Weights of a small transformer language model: MLP 512 SwiGLU.
Each number is 128 + 24 x the weight over its row's rms, rounded and kept within 0 to 255. Layers, rows and columns count from 0. Numbers have three digits each. The size before them is the row's rms in percent of the matrix's.

# layer 4 MLP gate, 512x256, rms 0.0882, rows 124-195, columns 192-255
095:133160101118115130122119154180097122147099097096130095147138164085113144099143127118118110132120138125137147125081120125175077165153149141138122111093162112138099124152118112117137146137136131
091:137146089137117128159114115168095160149099113093135126173147076115112126121113152127106167171112150131146125077112135125148143136100166146092143112152127140103132131121127130122156138118172099
104:111137151107107122082126100146162074123139120118107080150101099089131119150137166125077117134128122121131127126114130133158122137144160124115141101136099179100136099138130169104136107137129123
098:110163159124160119135147089146152158168124139163133122137129140122106114158104115157115094145129144142155112127132121117186097096119138105123147118154065135141084122119119153091146144087133140
086:157152114140126144168129126117072139143118121065141129113162088140166130105147165149166120107100106154128121099110109133092088133133169106135160071162137108180108131137138127143156104134091094
108:135128130167100157143157142139093155122103112110150136144139107121126108117094142121152139131133130167127101116112165082142108117150132178093168089128131119171149102115115130124117135146106070
101:113132135122162087152149138140134118141165155130130145124117115130134139124138150149087146146137163137102072133083102104171117130177089127168111125114097095135127181143138134106129083145119144
100:152110155123105113153159146105133136121124109140176146092110119106176137107129077076094119136113180156136117116117137077139114140158123129141086098099114131162116104094113173096140149107144131
097:176098134118117150115145106115152140145066155103120128126125128151134089199137124127100134097132147133099123151153107137116097128131166100147125142128102121118129172162157114141119117137120143
101:109100132115113131131132134128143104158123152124114131129098085082144110143092145109118127121118180142128109132143080122091155127099142118133103172084132157161130148128098135116133115137118109
098:169136138120157141119111161127117099093113134153098121156110127139147108155119137106147094111150129181138130116120128116162104123128162126112115139147133120138139140160115123148152102120115128
099:132165054140123095130146095166131109119162155132084089150141124093143048127191108101111052135135091104157147133115154143119099114109161133123073144163145120154128122174115127084131137142141138
102:157132178127125124130172129157155106118146104117125150143113118121114122101139104131145128138120119162072139109146127132075112109148149167147117138102125140137162092142123159133159122119073152
103:130174140176142180134139131148086135096118116063118119113175128118104124175104124089184158147188115114148117114092186131158120159131152135136104144170132150098133107108112130065150112143126120
100:139180108122150102152142143102146147165090049139133113134162118104133125136136089144158141094116132148161136116138151120128139165156127149099123110108112126134108151140126135158109118133111117
103:135137089134116117108102131186094129112168140150136114126126133128127104152077124169115130107128135139116110140062150139103094114090126123136129111131131112140127144169138092094132093141144122
106:094114107104168131174088123109155131121137130106138108170128089090100123119143142127136085135112118151153140100085163135152103118142112152124108137138156081153163137137115142176132129114096105
097:098181143089129150125142100139063121127112095138169137175151135132134105155114134123129137113137110115097141115120105123144094165123157141110144080162171107108141098115109104156104095177101109
101:103135108127121131096156153115117144104098158139157145145170124135108112136122105171112197139156103141103128174141138072145152092127089147116134097130143071155123143145137110117142114126152158
098:079133127094133126104151133173093125141134172141100098176123160113130111126151161156113112078108172114147131086103093096153142095123149121102095071108166143139094179123123092123124144151110124
095:115156128122154072118152142123130138098165120129092148159167134151134129136094110145117140166130139136136146108153147156137161138079127137104076111090116147105084141137106146093112146123161125
102:102103116129113124142123168117164098135106149081122154174153093130160121132144116161100146131092114120120115165160140115152083140155164166133098129121153159171109122160129143079141125159153133
105:122175092121124116114118144120139140150120124082137158162161107141111111094143173108108115112138123163134177081114150110124186088177135135130077138078138107152153107153113132140115122128121119
106:123127145116100151133150179096109108126121143109144117162124107097087088141158164172116094135176152093116159111100120111186124138137131158117164089074151125143109120113144138085132118117158108
104:091130158149105115123117135107117109117110168131090119136145130140089131182139137147119137128143145169120163098136150101119176123117186116165112093141145141133166179103126128112150125111136095
108:096173119088167145165132069093111124106115112125138130136170118111097130152124155118121091144151131097158113142135154126123110142113173114089119118166099139126137104123126092129129157088102193
104:123115109112091120142132174139143129100107116111112129153112125100096120146148138130120119084102109133140168089127163119139140143140135120145123096130117135143128101140124121171070145134129125
097:137121139156105104094118125139113125122153127118142115100124104127174148137161112156109155096113142181125123155165147120118129129159139113109118121168080104153074133130115125123130116082148127
101:153122096094136104125110142146099138169118131101137123148128127101137143139127155144098096122125101153131141145114165152127071091071161127128127139106096123113131100124109141082135103107114132
095:136158123143154124146101121137105097130074146105106107108123092128135069143144127172113153155151163109118135119117120161151132109137200109138135153110126153143187154157121137094150114147084121
097:155107144089111114162165115114112113151104125106152144126122136144190095094116156130122157118100085203137146145102163108155128150121129124100097147132116146131079154127128097152146113130100084
095:122134088117109145164120133114131144121116150079127120120136121142139165126154156121093110096098093119069126077131149093140124101157078112148147109121107123148176154170126115094122140163121170
099:156168104166165111148165110191142118139116091133129100123110131179114119139126139142125152138130149096134146099085129152184096096080122119139134157106155153109090125159118136119122109125138090
092:136191142132149135144114086152151146126091197115117141113146121087137090164117131109104098106121125162112109135098101121168120115081172115143116097152115103140091149152083128143142127156097130
100:142128165122096109157087116156116139136135171107141139103113146168114105116139152132124140106072152169157137115096144140166115098119147130133127142105120112139154162134124128060115121106127128
094:117143155125169111112148179131105181162178099083114167130106121116142143096129172180119117117134130115132116115141142088154139122136171134154145112128139108115124154125128115142120161124104115
103:119103101133122153112123170156149134110121186125122144108081118134151130136064126117133123154105155140124128146131167114137155155175171141135080167122113114120165143135103135115126131166133139
104:136112128135140131175169153095116113127126157128107108123140105143138071133148115178141122086154105134145136089091149125115091170119125157133120118131118097138145115093129066151087191113143095
099:118168197093135125189144124131118118104173155108113124146131105084138102092128134141137109114128098147108169084104180125102107135125156123146060127102149137094167146142117116138157141127141117
100:141100124109103119164116156136120141121125064113142123138143106138101136113086130149153127123147146138121115116102146107127109160108092148151108150095185135090124147129110117137091113119116122
099:130145145144172128151142099122138131132138123063086163173124123144124111164093142131114093109119154081134131126117130116166133119108146132138102118140103143113139121160110130069142146159108117
096:113129113105164120157123132135129098145144135142122100106083112118121107107163130122123163111159120151176099102121143142138108102156132114158110164126162082135139107144121108155135094158151076
094:116134112137136134155152115181135103140155150133100138144130087108108123121139163159133139177147148137130100120091148081156141101105187137139141129156111131145087130124091157086143133134129133
099:097148175139140122116157154127130124108128152155143140142086092088136116138102094125144146116085112120134125120146138111097108088135168111117125121106100110156121123123092182134148113106095145
103:120138160095140124121144104117144132140080082118093114132094064113099083131092130121165143102146141135137151135073131141163172170135120141120138095131149125140130155110127100136142111149135132
100:105115129135127071126159135114129130160145103087114164148110116115176115169140152112083111082111144129071148132148126171134148166123131121143100170126129076136122130145111099133161134162109131
097:164194101121133095142134110119152076078154158110112180109164120101139105164139133152121102145100120135127136141140123125114121094115114139097078115117098131135108098142079125124136139113067121
101:137124165103127121146117091119149126120125112095141118141154111115135101091150138151128118085126112160119091151121139137166104124148142115150114143110125135089146179171091108145109120079156114
100:123118116109112153119144106136135124150077163110157138171084145166100137142073108112141157130114137128118129179121146103140105124146150143134110087118156169141104104145100145094147154161142187
101:149108172104141133150123094165139117105148159098143148131111107140131103138131170127145054101133085178176111183144118129106134107123126127093140191130170154146141129139122126120086157170065173
099:120149132123121125143128147140161147138124106119156125142137130108104147135061135133111120137130145120103118184154127144141157145114176126090121136131152170163129119088122110132095181141178132
101:162085149144127092135152133075121094153106151125154099102113111122098089119142060156159153087122118147110154116116132118120126117154122120109086122130103090167120142116086120141118136100142153
095:139139097136104137144144118157126119150136125117119134138127102107129113151137119092134141147159120122134143113118156120112149130079089127086114100152196098123139121128119138106098080121149119
099:160195138083121127133124153099129154120140147136122164186128128109127121139112169157137106141149172132129088132152116135148146078124130125133052141178143153117114121147071150114119109106147127
105:133123115106115114150127133152154090126150121133153120123157137136151114157110160110149094118189127158115127109147156129143100096150116128113082127127127122142100149130109102152130156148129093
099:136139118106116056134129145133127120133178109121123099120116119155149139141087136124139144108138112181126111157109118146166097165098118146117154106148140143120138159081101119144141168093102130
099:138165094092124155182131143138096083119113114054103136139133132152113092107164102146133104129120152133117152107098122112129139103106174185114123147099157138124107145129127180135188109171110144
100:119130128133093125139127096110112116139123127060115126114164143144121129128098176112126154086122093152117183148148142092119156114172125080094156098144106141126120135119141112107117105141128126
098:116116164123084124167144115146103124091105091093087154109122151139119132144128133078109148132121131122085102147139148049099119120134114157122168134171136094120152124129104099108105092124128154
099:136150144098088084104145120137112165109093151128121116111179144128135143117184147117111116168125155114093122116098143130170159166122166148132149126135130127112134141170108107143171131125138140
106:109149165136115161136146129189158125130083163141136172182102118131127064068132114131083162136156096128158124140151111160125138127147129142137130095130120108159148131139130090086130119145129124
094:124109123136125068124144100094128124131138134169160111137143121067075179138161106124121104099087141171131158105150141162120118126080153133150104195077168125147106139136141157092147123132111136
097:099164108145130108113149177108126089141104115115127137159128104111140123124126124153072111120103101146090121151152108089099182165127113174155129131111153130131144160135100107115113096117073141
100:097158128102122140155137153091152109163095157115097124166152108096159113138139086140125115100113150125148112166163143139156132154082137091125122151133143142122124104145119119122159129145116155
096:111145148136158136135099107149160094165123123145121089121113129110147112150123165127177167131092128109143115123135084142174114127183103101104140071109103141139126118104098121110146100144081167
096:134129127102165117123139096105135137133117109154134166102105136139147122116142173117144123149125142143086112135081209182172078142115184123141077135130137125142096137165134080143130132105136137
097:148123130149112128126148167120125124136076143102076163090146136123160102137121094124088158123109127140125109134143138142124179160164144196169123112109100095139132120148123104141119065120158120
099:142136151116139116127141129136051122094152122132140140103089160124154134112176095144122128115116157097145110102092126118145106128122196130104085117155116171118141128143089173116138143132142133
097:153121112155178137155110129179170106111116137154129109111148108138079132187158132113115110118096094131146104088189168130138130141166132147142111106149101153140168120128113161138085137081139133
102:133125154100101111114151088146134128158153107147156140135105159149089116125102144119123165165131158122102142129078113139168142074152158101094097137127091141148156110129103122145137144123158089
099:137137103087132135103146150072125124134121175101077168144154131112133132160134148125143096125091082130092147089087134148119134100146152139136096110096077119120113112133119161112138082117106183
109:170127127121079155123123149176144128124168129095164098126140162134114085124123144155120113165116139169111149113129126123190109099133152130113133129126099126102099128104108126133128116129093120
# layer 4 MLP up, 512x256, rms 0.0828, rows 124-194, columns 192-255
097:127143154099135123134132132114128086141167116120104119122113126101131119124133147110130115105115122143140110110159102129121133107106134158096112124146128175115124147134087101119177114131150152
089:101113099122117150144116067109128175142130103138142118129086124141136140125145148048125148174153155150126152094112141180115107109117134112112150158147125159092175129099153144099127131155171084
098:148109112147168132120117154130109116148105099179106142105164045154156152165143131119136101139124126140146139141133097160078115110138137138137137105121080145119095142143152159152133123156124148
099:112145091121137071135172134094179125135140109156142136110159131151117103131093158125155194121150159145108153132112122111098120108128138145106146106134121130130153083119105157139064139132118168
095:145124118137145143096095108079137133118171166132110140107138096124131155135131148162159169101102109188111161115138101134120168129156168114108143112126157091119112128128151111133137105147135144
110:112127129110128130155196118107135115122118113108109095124117113144134119086147112079081154116152124134114169078150111098100147166160154146148138130141117191126117064138107182113154156136129068
099:086139152088144121158126144093113127142119136097068112140156121144128118110125159148124131121180086125177127095207111141101156120136131139152149126101168138141128143131144095134136147134120105
102:131160099154128121114125130080135130165106159137095137084104116085139129091115145138101124154116099130114148115133123119145161078138089139140142133105130091116141108108139158102130144106133141
103:119107136134138090115127118113121115145173089113129156089136117145139119125122135108155104138099162125112131114136157155146131122111103136153185127141112156153080126112128123116216143125100158
099:113153109134074137099117125153115148116146112099147120155102113129103167141106079093136149156126143139132143095146100109101155104160166114155120118113142188142121174122142144133100136167132143
103:152150129146145131120160132151130140082144150124119158120145104096136161130161169111159164138125137126115118183135145151102121161096178117188150102113169142134177139172110123083128171110142150
095:114142061105122103111160089146106116121121131131110093163115140126142089131163084111110114161131120124160108130121109163098112063101122176109127134164144121142110138116125130128146148155130132
102:149105133143109149121122169155151136118120140104170114119101120142114166156104128146124093140134113154158121121090144072137131133150123129118128141119168136087110123109129099102147127124106083
097:113135151156123107089133170162105121165107151147131134160136142110138108121153132136149095140180121134112128152137122117130147136159174145127131108085139158077129120118088133144110090096111120
098:111134103170112153164137088155164113117124128118135130122099139120145148121144104098130140131160137132120125111089182116160178130120166168139066104134090121176137084145136150113114188125142103
102:154080095120103114167148155174145165118135142128114133117135122108117084087116113133114125167128136120123098135129079133151139138124090118132130152125125126122087124102151154158140072124162162
099:115122132145147157110154133130155163154165116139116164098120121162106137159077124115117134147099102130109126086131156090098169095135113140081161114165095155135113112121156134135083091117123140
098:131148149085143158143116113167096164126157092119061116118134107130116097172173133144171144127104139099119128175164134151121108108119168160121123117134101122133111089111119121114118082144132140
102:116109103091112134103085130165140150110144089125165127135122117115134098087093111131131106078117140154157136130137158108129138083101094117149104142101085083131137160103135134093143134108097105
102:099104129121128129148153181101106092106081120112123139127134104097149142146112115114101106173123105130086143156150126193118140146123140187148165143156130125104123102159114151142109075114154066
102:157136153124151128139135140134156101120122127111089147122126133137144139108160120166177134114114144162125141115165138154132149169111145164071141133155181123111141110119121126161113156139167164
100:155106120147134128169129122139134138120116130154158111088120104104114146122128105153154158129093090106137103158145148117145109150119084130115151107099120150138148098133179154111146133111164185
102:129151134129165141153130150150138135144124112118156133159177108170105127147103144121126098112133129107122131087150119150096142153162086115145114165115123089097109123159144110160084165140087124
106:112062158103128111157140156079097138112113093122147150148134135101133115145132135098103118117165140126138132127103152159097166137130105117153071129095131148093177137138124115146138095072114106
101:124142067136136082121116135148103138111117143135130124140138134156111121084153107193126142121160104159126158142160102125145103129110133068123122137126095129167096124125125132148171174111150076
105:081062099139113141135127160172095146128153121128131104147109113141111132147158080129116166099078110099086098107160115136142101156129122116156104148126159108173133121132137118136150153147117140
104:120160141141140145138087114104131101134142132151125173132114140092113122112139146158120117115146166132127108126115122130137123123134150146061119108171122112119141133126128104141176128098111099
103:091115161123155160138145092127125128121128110161054110103140110130119144152138102118113122147207120161146161096123138148110144087122123127127142124160132103145150155133150143127145100168131095
102:192119096102121138147128108124138149128109091139142087136132138116145124132129122119103118080148147140139136130093130173154110108113115130088147133116130090122134109130127103139138145124140146
103:106142127114068093123169123147162157139132085101122192197127109121126133070107131124138101107152149134131150145154162126133118174172119148113115090122173115113103104174121087133130142089133123
097:135116140094141119165158103127119166132161151181150144107155138145148119141114150142092146128119176135105159140122101121147139114138126127170128121136123100160138140137170128113134182114126091
097:142067147151130154098122155182185131141151144142104083131153117110106105157140112155127144123132109155150140173154124151130116123138138110128129202100120148108084118064150138108102134177132126
098:128114098119160117135123115131126147200112122152126123113120109154097097099156124123116144121131091151159185170132138074115163143120158106126115125088136114178132134101100114114141144155123127
094:122114116112114116133102143152107121117158154149102157137141130168119130167078103165133108123101106108149149121150101132122107134134102153132109133150087101147115121114154092109136077146110142
102:160125133137142115133106190086102148130139090084170118121147156112110146154115109139139124132142128137136131142132139138085161140109102185137112166127118126145154121109133183128170145127127134
093:135125143130173114147092135134114130181093111138124107086117113093124125124116138132173109101119082113147139119148150063136104102134127133146111160101122104105118127097114098149088177087089137
099:121174143154152123162123113144094154102155153117122060114101181150078159135119120157104115142110165146163118115056128150171121112129121126123109123136110112134118180117127153143135112104140117
107:134116146088113158132126091172117124116107119132133130122131102132113150110130113145138165159109092117089097130136120076136097100107156153161159113080161104092090153143130109111101145134162147
104:152156150127106127110154130135131078105096136114104108131124118127144130116150135168083124157139120089098160123098110151147139141109130094116105135092110154180092152138120118112120121121139127
104:154122144090110138098126151135104117124079129155118126152127087138170154158157093177130128163106116081104095168149154084097131117175118138127156118113125111109149102119143098122140158130106119
100:132089066161152148107137130159131144118150151144120106136127152126089124066118115117133148107116097072149141133185144153135158130143116137148150103109114151134129150144125086160175074145119185
101:127133144144131152138155155109104106152110079133134131122093135166096133130135150115134125156100089158124098132133115123129145091142136111140117115091115114157138140161175088181096121127170145
095:150103119127135175103179128163129105110134163133143131077131117148099159088136129154119108164188134162158175111110118104102107091167161129136132167147105084100084121121137109119104117118131103
103:112147110133128136135161092128124133142154122134137129120106088141119166149116123123140121148127146145157140128101167119116130123129132155118128114126129085133168124088138096116102122149111090
101:130151187128098147156142118136142126122156141155190135119102136167125119075169127130077157158140126128123100095119124198109085089147127164129104118094128122097101121132121081158162139130136138
096:080139121102140120148145172108116111152122123105125134157104145146133121167115145084116102118119170113097117160140120099143166131125110144111094114120166109114155151146121123112139142109111134
090:128138132128097118064118122151106082082130110112129142108151097157108138116125096119149108141137128151105125123087087186132137074124124107136151174104109170080075121167094097154144103129106119
100:076136149120142130107148154136090139155147117134070145135140109068108148116090164130124141122181137121129149167108100149084134103095138107106140127118157150146113088136142110109103136151114101
097:148138085141152147118117147131121111148146135110092117172095155156130140120121170143076122146109097121137146132117115134142076126138110122151117135137136082141117132152139161132160156117132106
101:099125122118112100100136106117093121145076115113107154154156160154098147097100134113146145118103144126156151095154123156136127102115156166156105114137144190138114148100123090114153088116124136
101:139124175114127152124176120139098104132108186132092134139143140111128110128170126120168184145120153120162121139170136105118106122134110145139132112128103114121168144162144144144169130175103136
100:134129130131156117156138110115083117110133115128136095114119094127139145147118133077117199153127103092100123151128131124081098111110113108148119137121152122174144093152122160112112124118164139
095:101080133137124134160165132141141126121128138125123166128141150138169074120118102109103130093124142100115114110117126183094128106155105129149094163145123116145110134170151098115143105115122112
099:118150124108110123126144136108142141126154099185153182105126129116119150140155147139126107117084157122114116150119098149101163145117156114132127099140124124146098093127100118167131110112176122
103:149128145121183156132146144132125133146149126133130203122140101094128130185120122118161128162132176107133147131131114115115161141126134085138099107092173150145155112133143126104099141111125159
098:157119148129132093155130122146142144129160076125149155138143112129133112134152097111045120111098102112090119144100121165114102153111096119107128137108135135133130123144162192118146138119144123
100:169145128086138141124130130143108088119162088117115133117153159142122149100137107116148096164132146128139144155098121137141131088085097163096139094111143173131109112097121148133122146128105125
102:124139122159117113137120123132138151095147141160156135097129111155117131098171162138142067141120148098107122084157131103139095076095124138116115151116118131092132108145147157134105159167111151
099:130127081152142131127123089102147103120144188126116168093141117092146120108106125104103146162158159155125122141122071132136155135148150134087100138100081118127111109153157175129171128191138135
099:127108143113124113133143143105141138125109162131107112085132169132153145165151185101132152148148114121123111146142145136121173145128112163157149153153142140141148154178123129108123087111173115
106:127164084164137133118073202106122089128098143112111129116107131126096124089097077170142103117128103160099080106094097086150131122146132105169133174144156132109087115147083179110167134141149167
100:074142125121132142126144137079128116128115116154138116114169132151112159138104128120124133136089100187145111119121123099123140109122119137157129111161132123108170074119139134134134103108115144
099:125149166127146128138142089131129151079132112143134133154132134108121137140161165097137174125110083171128135083122133095115135116148143089134124095150164144128129080117135122137151146120141112
101:144079119100147166091115136135125101122070082134164152120140110121151102095124159101069127138143111119144172124127138128158133102127138101113132090143176135128122131136115150112110120091134116
099:128147114146147110110150151130143083131101164093132069118106094132111107160171116169139144152091114105143098109138156101120107161143124108121119105116148113147122115106144182161140134118103157
098:137128124139122105112082126136159137108115091130141152136119125112109123111145128134149141106149180119109106109184125086130125164125146087139136101114138110139147086096127108116184146134137145
098:111119134112177129106149097118116127102172107145184154164123136183131136180148162136132099110139090122123176114123111128163069121038097105156129147138115118133121150127113139136130164094138136
097:159120111122144087131138165100099132147129103151131106115106142165143127161170104132097166107138099133123133125166169149114126109111141105104168104130114127115113113091143154160102076135125141
099:132128118152143097110124135109164115131152085091139188129121098136149120117172085113131120119124115140141135105142103175115142121140135142106168100154150162103088159111134173124147152121114189
105:134147075146106131150128144125132095085100118155145132148107114128139095140141162134134122162110138139124112150128123113124126152092160178146120122136154144129110109163129131092113207117122126
102:170123160155129087135134128156181112106109118146131086127103125147122136115123110144140172121137134141136107164169086092155145147147148160130140113142123132121115127114142119127138107150129113
# layer 4 MLP down (transposed), 512x256, rms 0.0534, rows 124-194, columns 192-255
093:111106111092104114107122096150128115151112109133099152152091114138107139129127125120104098162107140118161139157138134105113120101127162114171155125142166137114153106170107134099069129146153114
094:124101087132141146111104108114131173125144075133142089121154109153099166092117131109116157116132131119104135110157140128125141119108123084088112136171102116079134152094160101106160110136171096
102:124109127135158151154099128109139164157164124088147116122122162137137109116134144136107112084125124174144106109116150109092115147135147097104142157187156098139132095126096127169125086118123127
100:105125127131115099117139126146117161102105108125140119122121075132156106111117163101120153141132141137117156107138134097144148137102103094138128138118140086120166131109130130126144146111108132
093:144112134145140173122146125132135126115134168096160168100110142112158163106164149092120207130139152154091109104092090122147169140121109106096118097111150115127129133176179130107158120126116112
113:121113154127141081106142147150126122132126175123104105097108161119104150116148125094063169138112132127122132109124115159129099098144156175129112117091116122106122121112095109124099132102145124
104:131122106117154166124135111117155082120097111157166118161113089117102119124121136143157144137105123097107147145142113145145109093101129099136090113139157134131095151148155163148167126118122103
105:146151100081138191100109115146135162174107160105158120130126133138118141158105127133121119179127087151142143118151151174160119134104193152120119138126121136101103161112126077176149125145111108
101:123165126143117111130105163108115112146132123110111145116172116130123153122099177138130152113152123131164124063104200163158156139166105161145113107130107133139073131120114155119145135144129146
102:101169117100178078058156122137117123154129110134117102170131136093133085137114139167112163136164110109144166123103149118146138110142110141110139073144104147138143107138064122112150140151136127
107:183122101142097092106174116137118123116112157123122112182179139115140120077116141115095097144101136135118204124105147127151152121146128120133091168101130118097127144140099100142148139130099148
094:150132136160104094145087086113126165111140135184135128071111132137089085120118103107124114167133127088176124157150149115106124131125103097175097143132120146147177124136125126125128109148121166
097:146097147122110156108128107130099106111081104143146182122130137154130090127114129162147119154115148135146079112087141126115173127140110098148119158142129175124127149151172126086144096130097130
099:134101135140106115141070129141115139139114098163153141134122086159096153129119119161120112117162132101124113145130157115146147170169133139099098129152139108087153171104111087098117121173114157
102:126159130158090143162148172120130120162121133130101119085138121104108154109151105131107130124118137145125146119108143144159121122120137130115090158134142140138105123168145129096131117155165103
103:122116113126159126154123122113128140110106171108156154117123099131129160148138109150132130123139130180133156089191164126157156115127137072177124108108122119119132114102088129123106155141123120
098:075117111112177127091110182118168108128144151136105130137110141127143137125124102114123135120176164165112150152118155104121142135136116136139118199153094152095142120095105133085098134168145102
092:118146131143100115109147110166121121115114097159134165132114150127120158163092113138121117174140116106126147113151079102112068187123120076116129102126143135119115134102155131164093120129149113
102:119123090123111109112137119146126136148121100128111131101130135140142145122146079132146168123112108094135131106128093112136137137120101112140111132134152175142123147119113140114116108139148157
097:106129177153128129112123094108148141137122109096161141111121117137123163169108174120140152128106101171098124120120158106166147151169147126156145117155138147160134136155119163142128086092129139
104:140126087179118087146119131129143112112125116126153139119070150117133136087119130162167152129120152117132122119148118131160099120116114108107105174126161156106078126105162112141154122113165115
103:138098156081137106185104154120162171134117138136153164145183158121134153126132069163127160125121142150138123158140101139156069166079111149090120175105120143123113120140144149094140122132123161
105:119107135085109170155138153165155136165125106142121091121150184095125157130120146078125154142147105132103136165150134156111135145117120143124157141090124090115131157128120119151104102080123134
111:150072137140130158150141139092111172160134127122127145129138118104121130141074133133140086163103191096159139173110117172114131142147125143102138120152155083114101121116170120100136103120134111
100:104157056104106114134137131131130102112102125138134099107127123133201112141151091104159150120135112082142112156146158118121088094102124124187086155115130113139101095100124106155134117134127131
106:124132083112114142183179161114147073122107177105118096133152111114112162112111103145150156114116170130112134130087137127119115129168152156080086113114150101151142088105135102145161104142091094
104:138125122104147155157139125143114133116133123143088140168137097101138131116136175142208155113127121138132126088156113085125165137137102124139162089126119148163163135123137139112154144121080137
103:135136143175111129107095145121138155124138077099091095111121138132164144137105088158147188120132078139165128118115130126129161179166123137114136083145151127116078119171180109124162091139078126
096:163098108138118129120140111123151148147137136150159110096166149135087166178081142101143109116125150122138144146138138107121113088116116157114150147142117157106116139113129123141122122095125122
098:147109123106158135123117112145081118135131117128111167159141086129093107105119123142085172140134151102106156154162150154159152127136162145128133073126134144158165154118133130155100170125170122
098:108104090067131120148135124138116100132131150139133160134161173148144093160151108115135145159110183130169137149153112124168121114142177103088095077141078136159072129148125119131107100098134104
097:109158124116126156159154112105104082148129097125098156150121146118141114126114128094121119112110142130155094102097133092088180105118134122144107110119141155172145139103128124142121121141131121
101:102124090159137117123139118182150142146131082111116097118158104146154134103102105137129111117074150126135080112146114168137124113100143147067120091129114119106099123178176164136095118127133115
096:137113164145145164111129123130089132087080139084098156132135138107105084144079103139144099141137121129145149148153122088087129123170129145116139146141124124083130107128090106121126102141118088
104:097090124142121135159102151120082110186144134156122115130090111138128179132119136123108184164100125124140059109125167153088108138150091149094164107144139117098108094131163119144172113123146116
094:147159105131125152131081133106136166121178077119112143150107106128098134148132141109113123130140149124113125139114112121114149132116114152141131115076087102109113146154161176137159142152103148
102:154118164137179180140149137138124112123117178138139155115142144106087142124125088128158101145107102169149162119157102111116082116108119123210146135150134159143178128126108133124125093137102176
107:105121124070170108145152124139121146093119128098113170142133117113120111080134144125132113129132112138119111193128132107105128118101106175146172116113144117166104062120127134185102107127128131
099:109156169141072094104115111156134146162109126119155101140089099136104140121121105165119126164096093093126122142110143107159149137148103122121120133096150126142132121145144127124105143151140142
106:184094147143114124127129133157172120133104122119117116148141131101138090151157121088118114136103160139098149119124162132169089120153146118131096129158103117155115130095120127083141155125160117
101:134119142127109088135097111120138134126106106149134162099159132125100111120134102108089105116144121110108125159104122120135158161141124144090149112102146133122156172124173140129103096129170149
106:086088107151123115126149135133127102132155102175143122092101079173151130113144187085118142091125136138124131138129132161081095076129104171084106138105164098103114162090174109167138122160123115
094:136124155096134158119121126103109141179099139136153150096139154168200190142100096109123110147139142145145161127166104132137157154140156132134123140141075135144102114139096108150135086121076146
105:162073148110129123134113135122137110155137181103126125149181157132125102131129122120141204108114139145150131134126087151101142130127137160114105147110091109138117159129143162099167128146133118
093:171108135120103125140133131118120107076137124123149149162111120090097086101145147095103064119107109077113157125100138143142149148131132155113095108114133112142121114158101056141111147164130165
091:098129143130138092135116139144100131129085154142119139118135135182121136173103137097130088109100152116158146147160082124083127132132088144116120127129145154102152139094109135144142158153141091
090:080079127118130125130111130119121151154103104118124074117110146110142189121104128129086167112154135110138099161150151131112145170145167125081155132127179108135126155130167138114121099131127152
095:097115135144127166145115129114097100122100132096115113112120117104120090123093138178120103148089142122158154093154162102135128121149164129107132153127121111126171122130139081112121129129138165
098:132174082081114108128186141123094097122137163182136111089114122124152127109153127136109079132078154108148102184163127153131178112119149115115122103135151136105117122128112087153113112129126132
098:117139104095122146083151134140096110137100143135108111162187127161087118101125121159136143099109142151120096151141146161123159139136105142164103153150121167113088133130100148130146099126073180
089:117105115127140127164145131114123143088145113147152128093064082109132123102118138155151135091117139137166123145123090104095114125099118175066123115116130129173128131126133114118164112156115167
100:137162097123202107100102107115142166116121129109100120178130171126135127117172130173110127113128112189104085118120170153164192120124135150112142118118140116089150130143146148165158118113161163
097:100161105151116083107155085108132134109156127126108174124139156135135153126115154145103117130118159137100137158150115150154120142142176116129127138079129104129087131175086107171160101099127145
104:084101094132141100125158147084118114124104112124118078093128151157103153138126123097136142131136133136096152074111130124140139155136169114089165139135160137140131092084212114144152156141141093
100:149163144064099097176165097163148114161146145133166132130122151154131095103137141165125163153129110154072151129111133093110146124102110087097145143121124127177115108137121114107098161094110129
102:128118140125138166121106108123097108123101144102089106118141137145118125122141172133189136151140100083149141078108156148124142101103120132129172114120119121133164153110120095074146157120150102
102:146125129138129142082105142147153145093135094120118112138124164167158176156168111149162152120130132123126135140096140152109108119119066085134135115120129178114126138144111109105119120176142146
102:157117134129123106146099142102114165109133101111092097125120122117126110167176164129147099161127122113097150122216125113095123167084075178117118154159115123138136128102126180127124147116127126
099:148155149148127117134082108088138114164128164128165135104160175148172147121131149142133152123143139165116165142160174137129169114139141156109130147145168144152129156116113097141132123084123150
096:155128157095095122140154093139152181127140127096135110068134142172127135189120135104130161140145164122130134129158104117120160103104052099103135129142100102123148150119137078119135145134120118
106:124107098190162129141139119081117132117121155149094142093124159092107154108120133164127139131147128147086104091145135139147150098120134106149131164092143117123112108121104107090146119133172121
100:129134125139136164107120151107088147116104115157153128126137143183153130165125126166130132113129098148162125112139077147094125125138102142132088124139114129112112129133139129126103164140128094
099:108130135154127149118137142168123089143106174114122163128102127124124129112097139152176103133119146134118097120100106135088116124129132147136120141090161099145096117127115145139151140160095115
107:127129089191162075144129139122124126101167121157141145159146095126105111124081114147106165100157105094117157140136127115124153141121128132107149087160149119197162197119156154117134125130126094
102:126089117116098118145106121130113141089113157136088157159133167093122134139116114104138130126108091151092107151190152133077139124191142124146137121159142126120110127110142147127095123175175121
102:150078149112160091139128128113148137142127111118155160143072107151135129146140139106121137088138133125113077146124162158127071109105106114115139123128088111176138115140094103110141128090152106
096:121150122086083126110111116149111094083137108133181124164145085113111123108121168154138125128182146114140146121136091111114154124120123064124119133127178147127101141145107119130089151166117111
100:156108168155100124134092094120106179171092082118131137132136177146139146096094143100127125117119086107140149131169119105140132129120132145091097128151121164145140147136110145163115175156072127
101:146133148095106162123117129103107148125156077118161116114179112157125107134174113069153112103149122139156111129139138167140174135152127161109134132142137119094142098157120119094120172119139086
107:154145088113154128133087104165096142126154146149135152139131129149143112125152138105124080150086117155123089149137149139149100134113125114156111154124108113146137112130117106131112143160110141
099:152122129169140117156104134190143077140138143131138114125130116141109076094123124128156147115136160152140110122118099099139134145113104136118172089109103130207135129128123075082099159121129118